From a checkpoint of a small transformer trained on Wikipedia: vocabulary 1024, learned positions.
Each number is 500 + 40 x the weight over its row's rms, rounded and kept within 0 to 999. Layers, rows and columns count from 0. Numbers have three digits each. The size before them is the row's rms in percent of the matrix's.

# layer 4 MLP up, 256x64, rms 0.338, rows 140-246, columns 0-63
092:473492505480586558501526488515554518549494459507471469497457531510445481552553501465530410405468551538526452470576507504518459498511585556460458485562461526514553512510458486523501524431536514
107:438452485517423558528469485510494536551572459457412507461460502482560459540527447451484434541531480487471518414552484458474515524432488438520498542472499475516496477494446506498511558486447547
115:434528554448505470561484507482551563491444545505548446485560482545576492533452485480559471512520466510492504499537572508484478550514461494465482485479563500419488519508448544418589483528523464
103:509510556537509472469510485594475509488494455539560552551512496534536457529555559528460482419481460544470502491475475545532533548414529483517483550491429526467568546488558506452522574475538519
093:556474419545534539506593517477554547527462566535429486447498542541508481456535477448532497512457546483561470456485504498543493555454532495566480502449527470499510467460577455490522497519517572
100:585446459587568465484513496500483507508513482474565475462472491498474451494499489530437499521545434520491471486435488421512484550629504502521535539470567492506516566451495547496491495455476527
092:458455450490557412502568555538494559492473515503516525526488494539527471480553493553473530459500484463501500473530419508580505474507525474587455532468466434487513455572506557475406491530504518
109:415507537515509521482566466521526491457500534513477449475501512492417466515494491495478527490455478532474523571465550488498453454487548496463456508467560483530596513520492606459527487442555597
091:444466535469520499541559535469509509568475416497627439478526564505547508487566517479529491556478502431487531547514438542511496491510505487510475423520515509511493573459502514508465437487544456
095:499435451552529487510471434539485527453546570504503559489509490537434565429469559416510552545475505521558489519475567501528509537493565488542489501533512500473557561470480502468469514547546432
098:549461514525521461525535507542473492433474556508476521569507520546506493487604577458480444502513544470484519434454540477479464506439495530534536504519505436521573598485447498523514501565530549
126:534531468560622507544488493525529501467428490569500438467497539537581497531435488529558472541480508467514489547482543545562455508474539548484458458458526559498505476475481458558445481494472513
076:518467540508485487492559549466545523565467496541546485568512471487571480583442471458446483544465495461463522513497485553504466578475455514518526540451471524519563507598548547516567549524501488
091:520573475535434548527521479454516527462449578550482481443514566541509464496440563492515534512459457419478446492555491562485543532535522450540447481512462494498507521468473545539539462480419487
088:506466508528475466519546541547545482469474530461472490493510537523516518499478540534502385454483544432491523512505561576539454478547517478524504565502464459555486521439462557563516514608513442
105:515563463483504495506535510495503457562466482454521514498505530491529446523481498459528443535587455500449458573491492540561490613536436520497473491500539461555527511384469498469448449510517521
098:474442472500507485492494459516472508471496486526547509497500525496471474505567561461511520464542506542441474501466573522566515577460515520457502546437400404512494468445461461513497451506478392
109:549472503510475499514528445446537552511474501564484425482503466505558473548519535523609472522461496467486517505480551521540450574568485512503490488423552516511540467512521430542461544507447418
105:422480453482536471552502522401454486521485471493582557479484592535473512479467502491572437511446542580554443477492537523487479503524543502477473467543491554527485506429457510518462510523510545
103:479407555524531540523449438557520594548524472517533574575468486498526482492469515491486523505493476522456518458493496476476471562526492455553474584555527508512509482474419496578500496541489440
086:535503525559509472575512524518481509501538475432425419486514451496507486522548505446570568553413417525516480503480569572529563535550492439489475488497471501509509504539540473475540503466534478
109:472547450483522409495581574512549508470549530578492544499458478456508501506433535539467485526405526518470508493532429553501499469587531486561472469516478483501513522535474557494513490517464560
123:530452476550574489457547452514531453498525460491486500483574484464509517482472571503457475484472503498426572480549523454523478521451443561480425538468479501504563536536494550407514444498464449
105:557488422477499455521557535510496550549511604535472494472540537414481466525488483513576498540517540470471521486527550477460518555475487409501484569499460464526550526475476513497562444530545469
090:528437428564529539551499471452502456447507516562537491499450508526462501476420516466422436493586548502486499545504548471508480470430463478477468522523501538520556489397479504483485452487462515
100:430522478485500548561467553484482512471501484480496550488418463520556443488428471604512461498495451562553475497512532551470563536467540483470557524436500496552513525517454513531547488514511416
128:471483451538528507456469455479518445482469470535504484468525538546539586435474536464525425527461517529471431483517576518513477535558450473458450446597508479489568530465473461521492515493555547
088:489522459505515547571483452541414514528420471506526566521429482543567556489474448487474585547473568516472466444487489473533525474469526478468496511495479465476541497442531527554480451444532546
110:480542515535501467517569522549508526413480557546531479522472602525531447535558500520516476515413479446426482516526491506480535524572531486467483485486471511466537533575538525409474457502479474
107:493409440466446556555485436513499553520519471460513451537440482558481518449469558501549498490480462513453461486558492512500558520442566510548524483572530489528508437435473476567506481474531532
096:559520435500534485514545558471478515495496528514506488492517541399498463517447543461591564466465509534437476405503505527530459567538513456515453441449551571535456489485539512513504462509499487
105:550540447478563532486576560564481504584533504484484507498476484454500481522475517528551500476505500501499547493551450576546579572576444466583532560488467481503526564524527505490496515520480536
094:470456399547490537520545530458424506514445507460508466420490468472485521414542513488452435465494519494495430440544496495529495548414482542507520524493499476552498539534477453592510478491492496
116:515427556546503560490509540573506595510486568483526443488460545432450492469492465499525473500498477480509489501460529524537503509489549469459555457489443483451472441463479502586555563434461482
084:518481551527456450512604556521484503582520501563577496477456508496575492533450495567485504481473574502489510481439478530455478508559524493418534483432534490522506523520522529460550500495566462
106:442460492464554537519475530461496492529549453492468458498487536533456530532511509497544390559514541500535533557530494590501531472489551423496470506505468520548488527517541574513559587515435488
104:537478591545434438538526555465448596479565529502529425525496446479507509561508482451501508472535519543459469554488564508523479528518501491505505507538458463473524535530536582504552534497570506
102:498517506579536524547514475462475460514457423527491562528451560491535512452457510475579443532485599432469551485525525497508509523590531507458511543502515461485580489544487484515550458476467474
086:506477455551582503499455502474499541470508449501492534418506492483511537480481514521399505551454473477542499440481553555500519530551551519537518519542478535488570506556483458553507413492400481
083:512522479566462514511585478551507529479521504437443432501500556513435532494486544563493405546478475578492467482503611513507499508488486472439540578534475481513456495490480530463523483529552488
093:485522504519511515538433520527542532437549499490499461506536505495450468509462509463563476515546525455463439523541487574508505507457469470607459484453450433549530518486545594457528501437471564
092:535465435477519470533528473555516554478470505551477465536531535553520549515495499459543463506559479436494531561597455512475508539531563544521429500494529523527559517532521524559518571513509404
098:453544516457463452556502468430486562501486534520486463542441497467548429547472444539574470566434511521508524502524440500484478541407511514491493394466500512500482490474458552481460477471533511
094:536477462527540583508495543444515503470500509523511464508467472451428608482475528526543497590442448509485496483497483575555573535497475494485512524521491509435417519503542509537437527494462450
080:439531490532502554541551470546526508563470463411522430571513434507488525445524518462571472450441473542481509420533484477483549570447503486508505527497563491507493533515481545470525476519432470
107:483496491477485447515507520518558584586528610468475478495482499610504495511442535493451471519498499474449532493473536505531496486504444500469494596483547562485505459507563518522513483469446424
094:474515456539549479472498459443506504400481467517447464501467444482427494524564540482573455456555490415454470461482500474514629499499503524509456556484516535455489520516494460545484514475492486
114:463501592472453475490540499467433527587514455490491455472527495524541490448559536539500505525445550510379503465515543470531499560502484527513521507485519505498551501548491510467536557503611467
097:491443486478505482371534571449464497485502529496488519443478603549528475495514551498518536516488505478562578502444549483456493497500542557491444576549496544534510542495494485475467491489533559
100:455482409508524501588503491496524499471562499498489477527548481405508414544481598478482481502517554490453543457500501512491442446491490482462411439483457541521542518490490473477462537472492562
104:440444465454526518505478550520555503508487484471460536499464468468452436493486530518494542489456496465442559515508449524565528585495465470508531437532546503416580487427487476539402520483503495
107:533499495522492493546538572410503549491473480508460513475449533476419559501477525467529456519473554456497545442474502516476449576466552523443466510597529574528553497549548484498486468525463476
094:420527479540535522515515475547441516466554452513484455502462569514524580524414488517398519521479513540480492501513508505482517491485546565486430514552541433479441547495500483499501499441564566
110:433501487526503507447470520479449489480486449389438512438570504534514489497492511453497438562449465473548419580497544510533514513445458565471493522484508501506537458502471573551480489472454517
108:431551536484453514475550553516565508537488574547529523525472498539514509499469599565510450500469514551507474526541490546512548498564572462418461443534533459512482477524463506456457472456532532
104:506522474537513522536509482495442509519435536490495501523483555480448518479520518522569420541561535436543485492607564570430520517470549460424507518578498466481565532496475522503495483520485552
100:498473483486588447461500524466405491508480487483499536534460504492487523464556533430584523506472574465501523473585507554580514574518523467504524463530512555506517487539475480456490466527436433
095:441561454489576532569497495547454473502509522456434505501519513501520464555495475450380466590479485502542545513534440576504514529493538507468528513462486451466477512491431532476503562518488537
095:535536519525478496529575540497549507538507520521504503477460532484533540502517568595525508528543378504562488536506465493516509528500497490491527480514486412590529523494554500481447413440556491
108:488521578574499549410509520503586545505524516531432461450501486458524510446501501441467508460525492447492523485516519437517522553515579517505473528530532535513538449443508461536572562503486439
099:524451547488566513396519531497478490414470528494425501474477499546483516438471519486503479552500469502547449491520450518501506558520552526485507504516479478480493555433529535532424427602482550
117:487516501495496466594559537542568485511468559511537514573477466442454485459527471451537515554488470493485521485544592545530585498524529471506485475515545509515474584446510464487517526410455497
100:493513481536524425468537517436480523435493556469545525502448446556584447498554444525547530515527564422582526549474530509528526534538459491499437542466526469533529519504499490439449510492462504
102:533477547472455501533538504590573582466438515506519440477511509525536523464552501534522458486439481483416501524591461475547505528517493495462477553549501455526456553545478499525516564553515547
100:493479472586562478457514609468491490413546487526498453541514558453476511506504468531448439515510496405533473447483539545491489458495548498484473528477532544465503565501483462489472521494440429
108:535494495484468506454476449549484489464509415442460498465506494438484580550469564435558459496488469427480474508452530525576444532390496537511490542521542488539526494534491550486471551500480520
100:520538492483520540516537507479458545471482465526515498504430433491464545513550498454450464566415478436532507492524476546492484572475495484561574506490460490469542505491416544560475547495501395
096:500434495512522463479482488431506487509525525489438493453449543469446450525454508484552476538520472421486532517411531577520469538567483469514488566469498496574543518469554444449472568452506534
081:452511574453529541554539492484492590534502460453503516492455498415460474489496530484554460532490489511522513487519560544426522512534465537487510488479462475452482604476442431523583445472514504
087:480543560521515509514431486525499504565547446460434512482411454568459472575464528577535515439522524418491531485513468509571510506511492422544473546550496506478530542514509513522480497497436484
109:467561556590577483554554496520547568536557537527544481491429510435546517503510511457577498484521502477518515539527527439498551520461557500552488525522503442520449466528455557503536476459476484
099:412481541608516534501416465494533512439492503487488505444528505466493515506472547461572415510527449483488521509482543535552498461520497462501474436461449462458516475541523540580538526533544466
101:467516456493444519489465506443567576539538470445449509477526434495466492527526535579522486556515551493483495475568534495471483523423524482560445501472529514463549413459477536495435511470500429
099:514476477563504479551501507587540466514495499587478461478492501524520491549447544436499525511524420529535465518475589463507444462464494536505417498544470466512519496419561461516521518471585495
097:563510558501426511459505576511541552535529583466406510474481525445523529475514531442492495552499463465443441432491535479498471488466494486515493463507532459420546477440473556494489478524495435
100:458481478482525441539523477448501513514467496537477460478507424578551559591401510474490417496489539461551485500469526500520460462583489540491504468500472544520549605494516480503521468487478480
121:402524595548482524471478499528459527460534526555459472493360491506480450562537526508522497463535450549483491462527501494536465462481466467462506502513450484472542553498560539462559477516495488
103:519478465471512539477503387562518567520508524498527529496466551447538522505475491584548505534455490513505543447507492505476510556458487518501423511545623485494463474529481506563540504510440433
097:453427552475478553498485510468471590510492490470551499498506484530479471493514476481587525495459450477442400474464478511472559529534439479517521553448452498489472543506453529581537448453565510
107:531505543594516494535478436455443558562473536510547484488474501506516475507495558555446482477462518489512432477403508492492482517483578501417560561432578494505555485496519477520518488489520464
088:435472482502438506522467486492470480489461472541461508463496554490546426519464519490506419481516486528471456510517521561471387534454504542516503548519537535415578541494495460462491594450530493
110:535494518529513440514562443492518481472471533483551538505488530410539453508473538417521520460466461488436499494404508581544450579484528543510526522470492477527478450433513525533445525443527488
088:457531429465534490512526489527513538450555532533463477548445449498448555546503474491470483536496491547505466415515487524565540474529497463454522592468419445538524525522541539470530474419482451
094:451544549508452507487511501437489510471535517480463418505524466610454567552519524431516458528484508459545532497488506528511466460531535495478396485515469450509566511462519466462461490527494592
121:457483555512523500451558472427462590528461459493509519546552497423538480463515480562517418464526558474529428472551445499557522526447524533454477494561516528495515514540513525512547510452553511
081:570529561553485548496429515516423486470518533412435477466479502561516449491531505511491510465417486421463465390540522509514538520473489415497485498504541510492524467494459502531510554470500499
102:423463439508488539455542458478426427437532527492549468539467473470483452430470449504533448590498498467543470495530547476482490495551513548514474511575583503455541547470520484466522497527496503
106:435500572476482562514508531554487456507507489474488521552553457563485483598539520452514544472501501522473456435471490517586524529456507499467401473474521500431469512531539506434487461429515506
101:501529489487448484510491494549480516502464559414496497471570427528521595569583518466541509520459512499446520452546474502551545583509406544469496524518549505476559512533499473487454483496482481
109:462488509490507490422515498481518511488510497487529557422563478501450487539449495547542514594470531451584469513470538535503475590490533533447478516536507528481526540460617537523473437482535501
082:494496509525478520505496569543496475471542495507539507460421542477565524494515533538531497566523443523539508479548471560523463530535570465531424510440532555495452557469465569497535534422559563
100:508511503514535567508443550478477466506539527515491457514464453554484533474470548476521512536511522576520487461591520491465473553519567542440540531541472473416578590436511515464468456525465507
096:450507511509520481471455490541450497494562504501506508437545511490529444558540499489478529544511591495566474452540616522527509416522488493466497459487426452541574479465524565533525489448518502
107:524447484463465483455501553520522541490517567556504461557482510565445492493451497515563444539444426440491492487545485447587512480501438513496541550443522469428503508517548539473482540437471464
088:542574577484462496424466540519490552447469562475500472478506464438504484418502543486497482508511546511504470460440566531509478475498534452444466532433520561532525547516573469567522546462510506
097:503466529470536461518485470440516518425519559515552524539502475554487467511434537513545496538527472427552560499456514553507563532585515502545483609500504540537510457458574457484469501548514499
092:486510535574565474524487581552560498414501507505576512513560535515593493491520522433474500491438464516515456523501504495491550481585502504478496481432457514441480535494443458450483486449541506
076:463493513520514461533479482520487430520475474513603489431462546519527485505517542419563472434407504506465504488569480520412451496467498505424458482469504476482529525521450519446569495489534532
107:554451476422485469484547560434512512465485537529513467477485489438452486482398505518506413553550509439565541544430576509512501548490543486510479485496528465436494461515542486460517541472485519
090:428467500505445516473554504526502468493569553494512498510487510572551535503613546463438423536441453490502476471456500502469496505414506538501533520534450485522508498441497499527495606544517513
085:517433567518503515492463542578479567559479466477531456512498555462486394492409523460546487486488476467532537507520501575519518572469529505554466521518513420556478475507501523496515511492558447
103:487440559486553462448493490463406584570456501464501496544446497521538548485526497508499543555482465445520608518521491519507496461530467488494530561539558572520556508530478532507529519526528448
078:468461537510476504484473503540579564513526467435480422517531506484496501466548570448569455489469505540467493456482544583460494511506537457427473566472495427425513548525495478503462536490553460
105:443555542507562495505449476501573497548535495550470427476473442513418487571540563499543535462485507444436466548495446502530472525450494500525430517550504539561544480450500491557500509461500475
104:512465599516492492514548518550533494503394488552515522491539505533472476506601525531495480476560545527498465464475519435499539510465571549536459491525485489455555450514511540559533419448480533
104:461449532466500532492453507516553439431444515568540452469554435527502471557521506489474478492506503597470532523520499545503426537425507529553398495422489487525541475488519517477516498467465481
116:478459477563535558479439484477461536417501509457561457520476480527427546456539642491530503481490523523450502565516517528492587457451483503536492521483510530464501488498489537447498526518492556
# layer 4 MLP down (transposed), 256x64, rms 0.674, rows 140-246, columns 0-63
108:510555552539504543468517534424537475494480588484511552529500536464482549459491530515583472512504475459502564522559551506548511456508496464452479527505445496435532528576475484485596550457451474
091:377483566525475484503492527538484486411526514405492464556456490455485511486534438520472494490548424468501551566554479502525476497529520511490510517576465478427554479477504515477545523456469499
111:584547467474496447513517461495546560483473480477505535503518507551556552515613505582437477501509580561542462539525482481458554507482525521498502488522432473538510530460530453518532468559554486
085:524496531551486484499478442474458504513438460573557484544547443441505538458441544453471533526491530517549574519518544464532497531482485456508590469489501554543417490569491466505467489512563447
093:479540584466505476565484531497506513456556500507533498515438474595436521473515518504501476494527508450495510453450478543464512530512475480490445441507410518500507540555448470521383536482424471
104:416484549489502535496493501545527511495492449538520508516521478495517534525419501498531528502465521547523514470509476463486481475490515390453475501373555564521411526443508475420497488571514492
085:536557536495518534514518459488519532457561585496518477521487494451477413472471474466482533522462590467454535472502552482463575545487464523477449522456538495562453501559418548478507568482470522
114:530477447486513410523485449466517487548531504518460587468451538531519423491498466484461502497465573480450517462480546523507567541551483547505575495487491559510480523576533547450519480587490528
094:503488511428549542435447478471522532509514434431572496512560405518439541482488486485508545510542579618516528546508486475481560497490518476512530518473481536522458553485537503495476496449544512
088:528438490541398554479523503532468467518541451503568464592573428515470556453486539473524470529479523489505475532510510565504432426512550538465540532526466526453470504556500501478546520479518496
088:465502474561451492449537575478526571496475495512472503519494556440563558566479500497504564489497486551511543581490518469452527501497552419476489460508489491473417440469593519466496458480513469
092:496510487539503469486495524500487433461464603526463546500485484461423488474579521517548567483527516458535535498496461450464557453457398532458559468481491507512554478484470514499501505501475611
046:471541508492419516523465493530551580462586528538523502471514517478507493431528586496616482485480492456531536477457563512493532458507522537510487523525516515485420519514500485563460467410501471
084:556520522512530518506541459510491502494451494445468511540505517485430415484486482444547523478486437440508582424501538584443516463510578536533602484540464453533516512532492499524473531461524521
078:451544464455496489491446425507549470443469529409491514551419551515457487596501468505542580494478504538589515544463532543491516499498459541518485565501462513528466503517515519521514452556503534
100:508469488491510552535433531516509480477429520444460426540607492497455527470453471532474493544427593516505487526458489474491505524507482457603501533521494540566536515484507475449462525567522523
094:483524469508502489499509509463477534553509542486499505533506486401478541391483503506483440519494623470495444442426490491463475532513526466454556458498490525579536539526513483508509558568550474
103:457529467476497460446452582438489484542423448493422493441447451533529485500552458497526510496513501469522543457454534473494531465518509528478509479573512524617544480530497529478556518545456546
091:515518462499536456519548487532534505498501534484457508479511466415477565514515507444412527457504459496543447516439539486478552453455452498447515545471490478477521463485547418574438536409547478
099:484515497545500500486517436535495538503497530566537489499476564497461489404489447457454467461480586476437538501451480524559523512561541488504455414495552555542521468494505465560547559518564477
080:481468459457531491467438469486482490527512506544499495441544499553492385424461555467480546543550544482495482558498521496444545458487582592518474476495501495486545498494460529602485463488508495
094:525525545544542495538463473458485463474564504486450417515515500472436474461508463544454564519517549507476462487534484523439501613458468451428445422533481488525434444489491519493537512505473467
109:536498498472507430522468451560460476571457390468481507494519460535462594541418505456396493509524467518512521491500489518511477521511508536494585556485493449510503528476460544476513443491540474
100:486487461440536548549480558525502542535491470543521454604485506515517460553549425479465601435502516497551571442469424486476489510492522495432474543503512510525505464514463443511483475484449511
101:527474490473516443523483502524512486531466445446490537497535554506455517544545487564438532529502491546531447520401423556470527491489511532486585456445446566537475468529527542519491536546476420
095:508478525453509528557466522549469517518502458547532498512480446509507538543477550458476577527598478411412478467496491477485484485603464515461452521486522524473475503468484450504478485492391533
102:452462490459469578491529500494509536480476496464455573551415517562504532488494529433488483477529536434505468536478463494486478531574555528459443538497470456500474486538528495412454533490582567
101:527499526489471451431460513463499475483474532468404520465560436490483417543505555444486538489495474462540512580455521462516521459529469559488544525488481554467492546485458501457557457577497434
089:474482528561528476458466489467522415523471438524426515480522458484519520503498492438495497485546521555575399514516517519499442411472456572445482518570480532497514502504510496518552510536463582
110:543564421468482547518488532493537502479510462495570465514542496477470526484579539539460434559497459525496489550553413467532474453529529521561557434516481512487505551438486471521500521459584527
096:416473504484498438444491499477460457512431511508491563491508514544520604539476493587505483496510482459505445468536453430540538472482472517530582452488491534533502483456455556443528547440513533
113:504492515459485454549474496540398436548446447454495461568488444511498473530542496490484517433535501513421499463450444452466521557451513461484437524496478517518534509445484514532447582517452473
108:551510532526513484524442519440413491503480404505459476513406501450435462519532488509483536421540574514526460504498477528495559499500482472521517509481456465539480500611511468536553457546497479
125:498476506526516543529479506452468431490450504511465525571521470394483483534477524484502510431445474459432533537468498446503478480500455597435465420475457573498551542477473451530523532493499482
082:535491473537503496437479458493561567441493513465509475541541493394427534441503532521525536516492459487480495525551523535517565498471521517557481474569456499478433513527464482472529491583404531
101:546547454480480503598508474509419457482357456474501542519550471524512434560540499514520453480532553494533424479473559517493510474506558508549501554504507538478511487512482502460513503499444467
102:562456450510516413527435491578447520536507480442567493472483468451451511509508468499504474575511462493531447544483542487428508498452565564547526519512488469449474454555519534547467454540487475
106:441502472487502577532551478525506477517510477489468461521535476422561480481528482564407503508529480472536437463430505561426480435570456536457461514513511511538557550533540468505487521457458460
108:530547500538457543493471474403513422481477454513485521514520507507473450510481494531513536500639525491491519544531466436512542487498491503487472459530454504436519475432552564486561433470504564
108:533603489480435480542510538447506541432389544487495439502462442492492470476518468533494541471550479507489501563487449474459527541520484483510556494458539548515558454431498513553535525551519471
089:540495576465533456491469455505445451549434503500549498504520548528455541514473494493487532523560457556447551516492462516463537531502531498461464542497443559522371455467427476551485468476519506
087:487518490513495510535544458476434467557463416534488521495514532487482512562536493503479486548602533465467559507379508473413545501511451511488544528453482489483459446504504552532538569522497537
052:444562464525511488485503509513536540547468467466434494532461524534504540537557478488489527579450491562596505519559500545516469471477552481516483485495504454487468515482550563397515403492485554
115:490443483536481469474512470524456481480473524440519527560515524443463517490445501523460549404552447463515449562519446452491510463469532492456590467504558505461442502483490512591504446448549500
093:470540492451554536492479480447460492459439511456553480535448544496500496520527500464530503509601507496521510525373498558530499458525509492511456423557515571483503450516483497591533508520461450
107:437464517516517516444460491487551496554629516502527540516494503475476554454501495560578534494511514536514473467473464477476544471444596478524445468508484456499535479556536526525588450493544499
082:502476503480522593452491423490510462553564473443581486547528515511491497552509447530481476463442444571533464512499540591504428524512483497530483522517488495517550504503475420542489455514557444
116:447493480482502504459486478523487556489463511516472610516524459438558508516541555480575512517586457557500431522485501450466507510450531512445445442467437460440473537503550519577501503510528502
112:517547460546407502519458525503570508541424571511467536574481420487421491534464525457536598486508491416505503545460482462480530508461483513507557475481477488519496459459488461520486473472508540
103:494465486461549551512523423489529475499450567478517431486478483507492570532492436509481569450518462450521494512576436502479467527534432483505531440456498471479491460427491477546554418551462516
117:510455489447460462487421466437436551467518484456482555539520525466527431527556501490453486479531437480495472460442465469495475500505440490548488489485541442510502548550461550408521545562555528
105:465527467443437528465416521515500504521468492468560460481543461548462468463479489440490587550471498540524541480521507458550471520559474514378513552561471553509476468520536516502483499442546475
094:531477513395498489451469562447524454477444446438490622474541446482511537455506520487468525416489573538522513498503522428475527473583518461504485515513504496544530501490509476501507465532458473
101:545566528470537460512467500540506501511462484547547417463542600485486542527503520487520555537480440521445551527577534501457450475540479518465458535505526507512479401412503462520546472497477511
152:516489560520490472508459520498526482493542493480517540458515485546450545523520424539520522478559558498549583557495421458623565493510505501431544474472507492525548428530470516486498459514446532
093:550497477503474452498492585517446534483534484489485529469451480448519542526470514472525556482532468520581479429480451552454453444535525500544588528452499493528556551486514519469457559443573454
095:524483542514523546493459539485523423457474491494454485525370443459477501493593540435523522467513499521438437531533520531546513494540481486511550505544531551454488546488527462449546542480465445
089:543452543489440472525536497484472498584523495495573484523481493497479520476456557496515450555444494519507531510503524486442409466514466534494403529528502446486426461527589518472513551441495430
116:583450511487458472544478507537524483556508431501448508450490429459458517472502501455428491506485574530509499542488498519535525463524438472565590472425494556494533456471512489494457514589465479
096:502464522541470468498509460438490438428518480517530485612490528482574513524507467489535481437572510531511475541530500520518430448544501490496575559491508497472448508519509431490419453501420516
095:493531485529512527562529421467488400473513450542584507459549499474499518514504505554560545442502489492456497511493512575509514526421521481480468468445436535470436547550464540488515496464481422
117:497525493497481489531502504526537460496403476447523495470537499520471524537508483562597517603498507481485548514449552445589482468528546540503504493492473438469524449424535554480529509439457551
103:496523497517459456455545538560452461413527514484507514530542469488505469529516516455444460489451472554470527428454601496434519470520442482437522510472476455484534461490490486601509493435485457
106:473499519616498508543457523510504456516415515556512452479532484485438473550548493509520525465415504455467482596513502496496556468488520475399466460497530500544499545546465510470538545544514533
100:462496488442454472499446469525446553574445563475597484524478447551493567517507451500536537549523514562459521463450483480527486551474440500566530427514527495526468439504557509501536480483506539
097:526511515424500464515446441543542477451504506513469475496412510512530470544482462489528515433541497441536522474523482524444435488526499582536421490502451547539457449517512497468547500573419448
081:529539524521517451537563585451381479520520438509592505509443513478481507496494500460512484543491437525510522487487565461505520458476457506509538528482514559406438472494529467461448476476535471
098:472529585503487529476486537515480513535542493536582482509502548405443533515453489489503460578433464441512487522466522550483467497515515484486486453486585407492439583523525522528514509502545542
085:496573494523513432502521492461538462522418499510521497492492431455477532560549571554442558500521486497449492475461480384455475447544456485563533450492503517490436486496500518536445487524505446
098:428490438514492502457462498451476490520427544502513465410537467545556514587556479496441461489520503500482429534471539470492491559480488544415551475500543459474551473504524496477455458497559552
117:500525519528533465415520458476468503536579561549523500458436536473505491518513441451529512413513506561601495521528521501494495470451449446524495479492566469507451521545433547573469533492489512
095:527492470505531449520523489532460533565424460476509511503508495460500619515447531493456534478461486492510523483586451464428470467550387509486502500535568535450448514473497491493488565453509507
103:532414492480464489489537469519495465499527496477482493526486561544519508461510512411489503521447496532553544512437500491453563490413484458515608492462558514479533465522512565395474460471474466
094:530425576559452438519523530525502478463560454505536531626528472487538555469463507533501492484538518471527495570473481512483551500562474515528608462568484517500484489542496510504486489478447490
110:493553464509476477514468529499529499575569495408483514548452528490483528483523416407481570544524470528492535463442513472427527428451544552503497479478542543488501485529460490484463425474538486
087:469459532492427560434478531484555523415504463434440533503515545488517520479518474498475579463588499531581446495457483505471550487520509493518542513478481550560448485520494505448455551454498443
112:430501527502433474498555577514523521555529586461470440458507493539464489523491396517454487501526465482515560480529521447556470422567495454511532548451466522445532487491488513482553526492491458
094:580524462540526498453442485510525459556464470532511455490500553514442560419541482550489491498531480496491472450454540426512522438512428471502514526526533497456483571528546476560519571524557554
084:560527482426551488509542485535423490544502500532530444427515460443457504558454526481452550477511447551556464534498522471489487445546487508485517521438449490560527431494473536554506475477498409
117:473499526492462555570528526532454524471516485513542504499446500508466481520467473554562594496465552524501606487511541457572523455475494473594501494471520534518447409535501556525564508484496506
108:529566534494513463550488510485436514483524436534462516513376564406435509525466478476500547482503521531531588493486483494444547428568479528520533528488480513472531484490543489501484492440463541
107:565517441522500463469474520469526519442428498440517520469525506498582548470549509585544495506499504518555470491489454505475486491542483567395485525574490463477493557511497466497461573455571473
088:573408509478465447472467442485533497493471419485511562470507482454514447511505429577506583512543537498477515537519451493479497490414538543515561510507513556475480537439501446475458503486450514
093:586583531479470486477493556461487502529531479455496494519501483510483475513509419520445494454520483445575551530455443476512567506544514497595478492445452480527496421519531490526463547474522585
116:530545472522512504534502608492530451487514465543500486525550516498465477538540510441450514481427546583529480461417522508490503526435507445479457549548490496465568465491489443488440511515441575
086:487462525471419517391498509435507502415454410537499482467512513472476556496499506479486481465512424505543528501459492513455523501486499559543524469546537492487394442550467455496506495506554453
089:588512528466488477490426427417493464560541393443522478450405441521519481512509517509504565479444543480494473502473453463427456513500511475505506538546484505506489450493528505487466470510459486
098:474528520500518501469550478631473519500507614499449527564514478465519481482529495461496555513532498474578539441453577529548530491565559462466527502536534537523527517525531489482521522532561492
104:555518540481556515603593537525519460484504478456499473506487492541473488521493469507493551473474514460484520490589496438443539550490505555505525508513515518559446424494400559528512436517534527
102:564555516512505524518516473550489451534523567452501533532440539460519570480433537467534579527556479471557524523559529453463497514526442527560474499534459409518402487494495480482490469476507522
009:496552514455407447560457514483526504450446531463549495558471473519526510474461439448453510466534459551493465511631471451493497472504494513544488463482486433529454490493429482503530559479510531
111:490474457541465423534465529525419460530514532568544456523528514532517521475510513523517481550535575474521489473473512409446507440440440510462564514471554495526535578562540546478521490498496551
106:564416488540537488508489522463527495460436471533465525519479453439485467464493505518469521445493500487550506540458425398500503519477450517546483444513538531547512482438510423569481545573467541
113:481556492537496520497459526474520503480522559479474520539483415513471470421540513530523566438525455546503481456530433402519468491522521452479427493545512476500577556531490507594472516543488460
079:547462510473550464524450552442553481419511487463434485553447519478397551534481505512467465435517508517420491549468459549533533543504509423484518495544547511540447465525458529497485531480488468
104:497488458524570519514419479495470504478486520474528458481491450452509520442536565471514519524518443502459460486442472520558517560403482536556460450453596478491517442522571506489506576506462494
079:512462411546502492475555543520441517457453483497522513437473488501470533488496451558506421536542546496518534500422535425477481470481467513416529504510522488575567480425464572539498496527492514
089:480434504529541508471473450461521455496425505457513529565488472510554510566494436549459551505569537446533561496471406487455534464516430493466503502518513526406489503477554517491477493570471494
097:526443512529565495483506482489454528567572442395516492495478525442476450522512533464457461523440590531451477498420516540471456500528504473453514496520541552535449522509473557542429500502505498
090:434522513400537440451538533462480509497542448512463512521470478431499542502507429561545490510568464490571443484422408437497492530490526498483521493443539515512459532546494508536481549486483509
102:518576471446506517474522513457489394444498539511503552509483504581464596542510502520439480512538522521511497528528458500523523447484454481464565502506438598488475455442506470548465450468481516
118:499473465500494496505491529501565504504492511469472464520476475543522493442453508454421586463500485444460482589422496536450479546524519499523502456526499475587559531515523517554478386529461557
100:573547481451482498506454529400497414482467440481486552497557465474488469534506439475482548549577494399501503560524470475482562443482491570483492486486480550540533503509458488494529482506470535
105:440520532519609472389463550497528458521513458494513495492470454466527555547492458483502498507498473547537491558513514476533460583513456471520483496600450579501490506545487491442498456480498459
112:481486517501472451554559537508476441503490435530511528486551601543527522444498545586486507469589447510495492484548503498437513525521480532540466490485529501562423541572544532567479462516494511
098:498492393465450550485462504423521456507535517436509456555538538499536517469491516524515540443493488450472510632553543531467495493496476472525519541432482553506484487566461502499530465496446459
084:522563550531536508466450509531511472478485540493488492484538558511544561558571457506562533477401471503460424571500536496456502515499550498483469428436567504484420474523462519519519462515482456